Each number is 500 + 50 x the weight over the matrix's rms, rounded and kept within 0 to 999. Layers, rows and columns count from 0. Numbers have three digits each.

# layer 4 attention query, 96x96, rms 0.205, rows 0-31, columns 0-95
414518541519559458514487536522494436399533504509516482520446439330501394457506504474480549462500534536616566425544520511468481477490488433517492388463540475472570524477456596568533600429539464475491472429505469520520629497396461488578546567470486537493430396471530543527492477462434553579
499469540474409506431466476548580406372595498593557405522510597497429535431405531520618492487522482469519546466455463403517452528578477541547435522483548427546613453497544533372478439449456595428502488509538507493493612443499511472529494647512433453487600430491493630456506475579518492520
553486456484420456554493482474504549487486454513426561533580446444531602514523484491411459442542578492498526502517489525568500470545549686554505545474430572596564534551551503481459343547541488607545512520478450495475545417473509471481502502532530479476540479540525393520552548545418554542
567485481614480530664538459429463463469613414470533530645467466556468521566560437388493505483403442555477488400482449541501470345498472447595509600539499495478452541598563499478512587392559471477417515562483530461528438558429511485454537506405465528468488491577525425522562451478440494431
519494383515550465491387532493498509542557434552448464498524497570532408445475492540555508438490489576518559498418464440514491487516499460503481499480395386494603439530451473462481482532507445471559515532554504494441472540553501539622487391482497402407486485533470460505430527433471469534
527489577442474546435510517504439527568500573446508514492444492458401587518528560596338401533489498528513545471437620463427563604526460468368447550543449513518442374456504424540504479547489648506563429555457481392490536471616483517530385488578556408527531469493617506485463541450501469539
529530574510429577567521494551592465561464482565544535470517517391444482584483461628550561499496497438415554544544530498533455422440468539453504511386520410487534417517571431492526506482429449509531401601457525537537433490526568519594534444535490526544548474477517556504625469439475549518
457423582584561403473573472444542545540553510459522437434497460569472537554494522589480483523455546521504445496496521576474421492480491501475453453564543553489556542621463585527520501514509535446528473513551613449542502455546440450534575569505427488442449544478551577488495450543593575459
525579484463548489445538495380486481536517432625524596450414612494528529541548429442516515425521603415463445430534408499625515449430489574522544549443546433500511533493524518446495400452545384518557505516439508486465419485547427585467464503547580516535492519408565507524500516478481547460
527475501496448415468436505685548585486419517450498489441533532409429422512464610439528624513562419505492578477505389480628500496618489448493465478351492488394567465482440588549498555511660430503487551657539508532486427352446455446538491558561464477416463545586529626420526503540621521568
521528506594446497565491517414418519554550549468482398529604394493666540384480521440495508454600470459507495548558453544561452459522440506588420402541518598448479448455459468624595493469480513596531450513479597543529520468527444500430440567618587389517449444569436494490464584557506552512
441464577508505477483522530476494486506462456491565581392592471500559455414506516429425442378525519625489504559468609505588451559468536525488465511468465513610453530505528456514423555525512451468457485438449544500485496612598537402442524474483531432482508547608479478479516413477393509404
445535490430503531408527487538601553537536478490428572444448478532547520490418439603559443465506500587479555514478501442523519413537539597424479447562521560526489514434458467570509408544506557587544373479499496518546602489430474510447518465582488418452554465511559479452480467466516450379
514511417490554498597575551482532459468415473557509563580467594421367374498554431540533520451431515502499422524413376504414476495445558581480446472486511545477477591470559443485515691455585424424452552596496505534594538516503499422539594437518423489476473426378425537474413507348542594427
527458490450433487528640611476539505550572503475459554489528463546381530519460550567496371456446368502527482370549484455477607600499483556449435453424534538493503488535615531372425542562415447437585503439567528598604558418444528452485504503500531502550446469510486561530477571530581490550
540520393546472500553415517549531521467441519474471433478367519507563482583572624519471587476515489513665505495557590414532423561509428474553338382532549448447505518451511487531412444494538421483482480474498515522543524561574454505572524572544501547521537434586634450438428531523536438532
515531506446508457598423540467422445475500500442479473551526600498447496424507374599571429478612469492537610484533568566382488537413535598531549488461434515492481560494505418444497476599480479457524608422538593559647491450511515437491558529548479561450560596490506524527500545468475611454
503516449479574575478525360490576469436432504419456459563558570465506450494522356502488499624590396393449516565519537446593543559431502486543498595495428555543525492558533484472568536633519486356519524579495536479424515483462489527483466355531505424476493547576646461549499471425495475456
474513520448565480434471430481429575489464458567521444554481487481510577519516552438594536545521529506536469524431520499479546492438608519564485514416418511433494548622433486410596379513548530598577513487403530605516488581550484484576462499581486524470464486490478512500572530527576581510
506563419427600357469569421533642448511592558583409487545493527579467457554517433480516523533498461497487520510524466499496582537437520537517462552481370454509446564534425478453436575532551440531496557553460491459372496568565516475566472558487518555575615408438523571556502497494453656422
564456540475501460555581441471502479556483362462482544405461412476521438526398541566457413516467505554433548516518479589474535498662489500567488541582529519422461542550454567554461554426432378613519525390523467538527525571599509486521477390551428481533543569573494564484557517633538428498
520471383521528639539545499519368459476549383472501450396483545561555547604671493490490549532439537413480579457592399621496501587501527561548479590480546465425558471524471589501403605478513556542538503511543461590607478553555482456513499567556497452597398502503458502484523495514428515470
557542600539495520512474471479388567550466577466471459425524459566566508464524464508484491475552480504448473639465551483565474475557530450420500530459520425512510524472465499616527494504489408532456547423506559469465530402601520514454466542414499490472522555432491582413474472463494439500
426492503520497588464582513597376538443459449571587529491536476465470442440415552501462587451464528456497514513486519426495449492503439548582520522502461466500433416434547480556534591572530480570493591549548459376479396450462476512609538474478519440496557446533452486556571461519506534427
453526543516438494547427495485470554534494477411455453572571534608532479530545525500430553487454573610444437503489589440633478566492554527405369488547611384474539456554553542448421486401425569583504538518511535524526540525458477435471549493407586508539480479524545636496428627471449452539
412492503502498487483549519466377451595537461440557465528550473479450513527565505489534424483541527469516549500525507442508503518502490457450538523446446565506479513541506512467575501481494569562404563476547442476475478440546580538527468522503543453557418473529532390411471535476437499441
475518562465544549451514577532458484522479477522490577458452458517573486600531564553585458473406545378514513535535512559559527472556489526518458415505521559539462508649517490474509398439560560521416533429469513505347510562496492534520527608609475593438489453432399578659492612558480508500
600454542503483442442512450434575453443386496568455559508498504529503550461471486554507365465542530529450485562429527537596436418440584570564544592475557592523568467548438441534555497435516496487491477443466543425502502491528538444577482556467516605469467463455483436567532470476474494515
583583563484527574482495431574387464572426484597486536600578499444505430541583456446538578449556462505415367491517484475538440552500569396605514469417544527583450524604518506450475521542468506501474561482452446458470516510437421537515489531468509474435543485468533442591550613501513418492
429499474516545490443693565530508421494476430502472499449426487436541493521444528524672496508370527516451485561540452560485472514419561479575515571510460482568454541513431509420484417531584445510491514503456514455497454475614435563434552485594448455471572496537469428566471555473453529546
525657492577475417384514428462499426425520498556514466514603577475611481391483500516485423484385600515454471533584464503504502496559503506505474528450507560553580543499454578515513497407438567596567371491500540462563531456479532504480460391477598504456579545615460462596468554435444433488
513372435526456465611464451462589449483436477460542571507587456540454459447546482475569469443511486468473541437506452525492408409452547476457460438487480530517518510483505412337569508505496542459539500481449480522503465406422529478498456564443537465488435459454612520524572597569485550486
# layer 4 attention key, 96x96, rms 0.202, rows 0-31, columns 0-95
552415542504505496573577392474482502502506497484566570564452523621443493491528519528524432449480527526492444441613464602570448586490460428581445491569499548638491404513520470441589502490571468440435424472469519406544432424510488424492531448398493477499587534553544498540466437543439488466
398553556590679495534503369469480564475447570458511569615549525543498512548537463510476487449559483508468402547390550503536505393442524499326465459536492484502516540541387501540492518564555558533517478403498517394433457458390476576508445366384555602522418471534506412516610501497466584572
411532523476570531474532487543465408597532577468584592405519566470527567567518540491595524417432465389487471418499537441462525546465484513409499521507544492497357472580546420477438515513500542472568508499565610498529504481524515542439479514502499452572562477456499439534544487470555492480
596491490468584458372533484468443555458508672596497597447547606498439432487528459504459455474602484443514433499489551532592439618522544631417502532478641582509509504388386386507370503518565535496478472595452497348380498403567522541577408482426578510533569489469587446486556570397503392472
477494535499439504482467540474455566456473516448538475469516465515524476397469502495475519634541450466563482550554446478503467537473490414530473506490509490475535502550503509541622423528495465608515577501448548577494612504471524469527488575544562529541506549445481474492528469499523552395
418363477574528467615517638512562586468475453481449516474427500494457542506593519503464484461497411465566523527607449420546534497385653550649392445408511498498477540560493489493537511624529495432538523505582562511505416518407450603490569553469476465536448469513574442396444485537453546516
464486544503518509502548408446498540416439441463574459468472541463548509588485532473520512525498440504581427536382429519480483482560474547522438519449544565531487447368591502596479555433630546490474525542511485542497628504408443446459471535509479621516485480556489457484472455620490474386
510484531480520648401500538554575552408496452533456614513367459453490605495461502430472533487440497530446487527474434553545506420546514511511521432464515607599450506555472555524481524499522497493468544459519417503390567490482466500450533479473534495527519535484479646532546490509493667513
516481466444553483496556477501530483449562586561611567527530545511504544575416547488491548444457482517587514572486466445444487608498504569372489552557378563518472491422476491498454410558481507431477452602500449455537521437433555486551396435472574561387520435553529471504495559475549504508
460512566552553561490464521408563406430541416470499543505427522449491401474467405472601455519498476491522501550430578436498511527478471567572438467492408579515503495550546484460536508630430557489513505413522539513647620462516499540412553504519501560408364543469438453502393481395453486541
462509572504448596442482479588511495387461461515467457510367477449438454533558507493426497515437589438340476282543485447562449457569601414496500494458435519441584531634522549502500395408451492404480541482610548648545418538455518457320458513489438628459515476413425466499503535428497484502
508588345481441473534528417520525456564522540482465523436471483441515593504563432514505478427540452492555493437592462490403435477524416541560485439477598484383467496474424542563589515457556434524493489517559478511515531437498503590463508528623516532460555499390473474596576553489524545463
455502576541447427484583551506520392511400474445567428435510492533530512599442580516451524388461455522514483531529542564474561516460465413684495453470535542412518511558439543467472550510517479557544568437548529491532514532542427567490487474523500557512394528482501500542550479524442635574
492511410476553507380424492520439481528533515465504483543430497501523508580428590453463492563477385532561533617498540578561445521513490549601463519472501529518621489341514578479447500366523358534526399533419501433503527517588500517576512503483544420451514448513572392478393474510590452392
465459431525584548434431603507503474461380518413558571493463491484513525520558472432488479451444624562406554549462363508500458371496612564550616496490507451609447463488508456556527602523545437580551407473421496463487476522596352525443672439583523580449515446494474484472500475521528560441
573469542511499460559564565565514497520501514523471521632514420584441431551451504511456524525544501429449467568535444572474556542551596450583500556530613540522506469508637455518622538466526485498491564491653518542622509552513490451528464434532543418462442556456454380491502484439416430506
438435554524537567595412443498465637602537447499484455475537570518556453520415496481473536535517574569469461450574446505620546504492532512585398536447427497507490453436491503439580485475469427534613382502498532546428534616541514595517491611633502484499524468461487472483458450434493528533
453541445496529546462404541586410558570493433631486443497467559420571440660460497432524501534444484412577480613512494459485542487406491475501420457543535571525429513405415531413520349566449498656506415432460445540495382557487505424579507517637402416436467557407471516484386576571545519425
441600549551440573498385484481462538487494492501436464447511448522572550533389479550472534457485598481464460478608421501444437556573494491455374507523532470533464504490603511676441412379435460526581578444503461462484474526444541471562516487447464524496492574581413504512402511383523454485
407544401409446512506468569413362507522491561392545457465503581432554450452347525597656643588591395482568554575463533586423498561484478539468398532562459582491477457500515499496521400535526562537505407460491359474414461473452479584633493480493467542543630588495433481457477543509599442546
507559527549495546362518483416638424491535559479528443469536572497465521510543483502593414570502618405452584510476483453537390449607472466486577508483552551415509508617553464562587538341562473515551656532384359483485482352471413611443453626395529584540600470459477495495502444524457524511
521543543434548465401528578459524510501588500441395496486427471607493566506568602611525413483516609549440460449491493419519434544614474466393469477489453673528509539407505379531558376472621495425558491546397450445547457504480565404469547556464490463557462489376501468560525539492490467465
415492500501476486539538533445568500436565483548481474533517542432432414492540487520433470391566431514568472425418523400479477476565486460532588458479456474534601457523512530512483538570467526434523490507532456516492473529472509537477442587532528515551490447535454512561563500460452540495
440459493511583564469625559404422492514489401473503477560541541472504554459518507510577604532419430544488403560488447500414431475492471424485521488561551458483399523511403497541494601467480469536484626546544504539642572557542568550388553584505425423512395548431534442483419544499478483531
560466433513453475495406530509603435527409443459542546517398662516440477390596462415371385412556412509447512432463340533384508422408491593476680580562421526511567490493649546553490543454555599542542505448631544598439506337454648586471504519468540451588525491428473461528564405532547599530
509513517450589516542495546537519507547586515468439515494420490476573505416503571509435531547515540490523428453578561508517541575502512543511451462510537406522485474502475540534487480542464446469594420505499568548540458495497518424564552443556501544570558514458494532453441372533464458556
533583474523495436544515468551541510515454466455477546483550412473438516498490491527409537593538614600535502402452612502373448560615391589457563495494546529533501504550517538578549443401517512478565598524522439492480489509480537419525522464387518496605601524547620487408590394448516570430
420467455567521489497468431575513557504510526530631549476524477436313446594543495479479551407497419445572489488530523458511545523532387501359457539473525508510550504503539599494370494539558493467477500541589334397458483427457467535453486570462500462496628450486568584474497485476516418454
482423474563469497558442503464443499504529501458505553393480423535504493464457505536555505525463562424518474503509482539458437532475439491406577442486513355484509466439452571488507530529436502487502553551550500479565420553528600476524473614454465483487510485560472502512516483481468453554
495515416518459547461483460540459461524554483578473530419486422488522510492477621594492495628480534450543510478511574420575508577632427450513404435593490469482518523392518495488570487448532383474485521470462495540449471714451515392495662436559587439568461450448469508562412506488548503518
576452529454382519558498395557611422533521526432472615521424715544400489571605532468508350425496461515507450437456466456525490466370465508385493528563457387413498517521562495505417477452519523479501520537588569514502495538508546519489512551480562598529504431535558517441530530518477529496
468498490554538511477505478525496473442502460418582559466469440446419585528511476505455521557449419577541487533542509535557477618406471478396592479488513555472452513502487506467408647586543500501465403436604485478549472435555477550508539526473422522526557528611476464494520495447520466570
# layer 4 attention value, 96x96, rms 0.322, rows 0-1, columns 0-95
481450465412597488576490427524489416460471579490475464471504603451531496516501596523636412539442512506537465442463549562573445512522524516553432539526463544450528517480512450449487552493473489506609447553428487489560548467595528493396595533508529490533556560500433494467440524465512449445
550495436403555550607436505502506491477522475438568471480542563563487454557502517480587447554536537496436556474576480449533407487483566512416471395506430454446443485435471518569466516488529476561486432509497577521539471473494445459488458522484442493550495560475550451543536503465580528481
# layer 4 attention output (transposed), 96x96, rms 0.294, rows 0-1, columns 0-95
435480515520466531458453561521428511550388574477528542506448491487541573548433441479449517532502477333423490427496486527479547531518517507525481570547589487538442510555552505439483424516448439506477500455538548518434416425417447526490402464474478477505520423500478506538582509510580480500
402435575494493440504553479449483467554536486533560444479519334483505588485495478434465504430504463486563491520504526537498491526504453554499435487505554572477432522576488477508500412460555536491438626548475431508528414470451553514495547584470499453442461454537492541498567536459507480467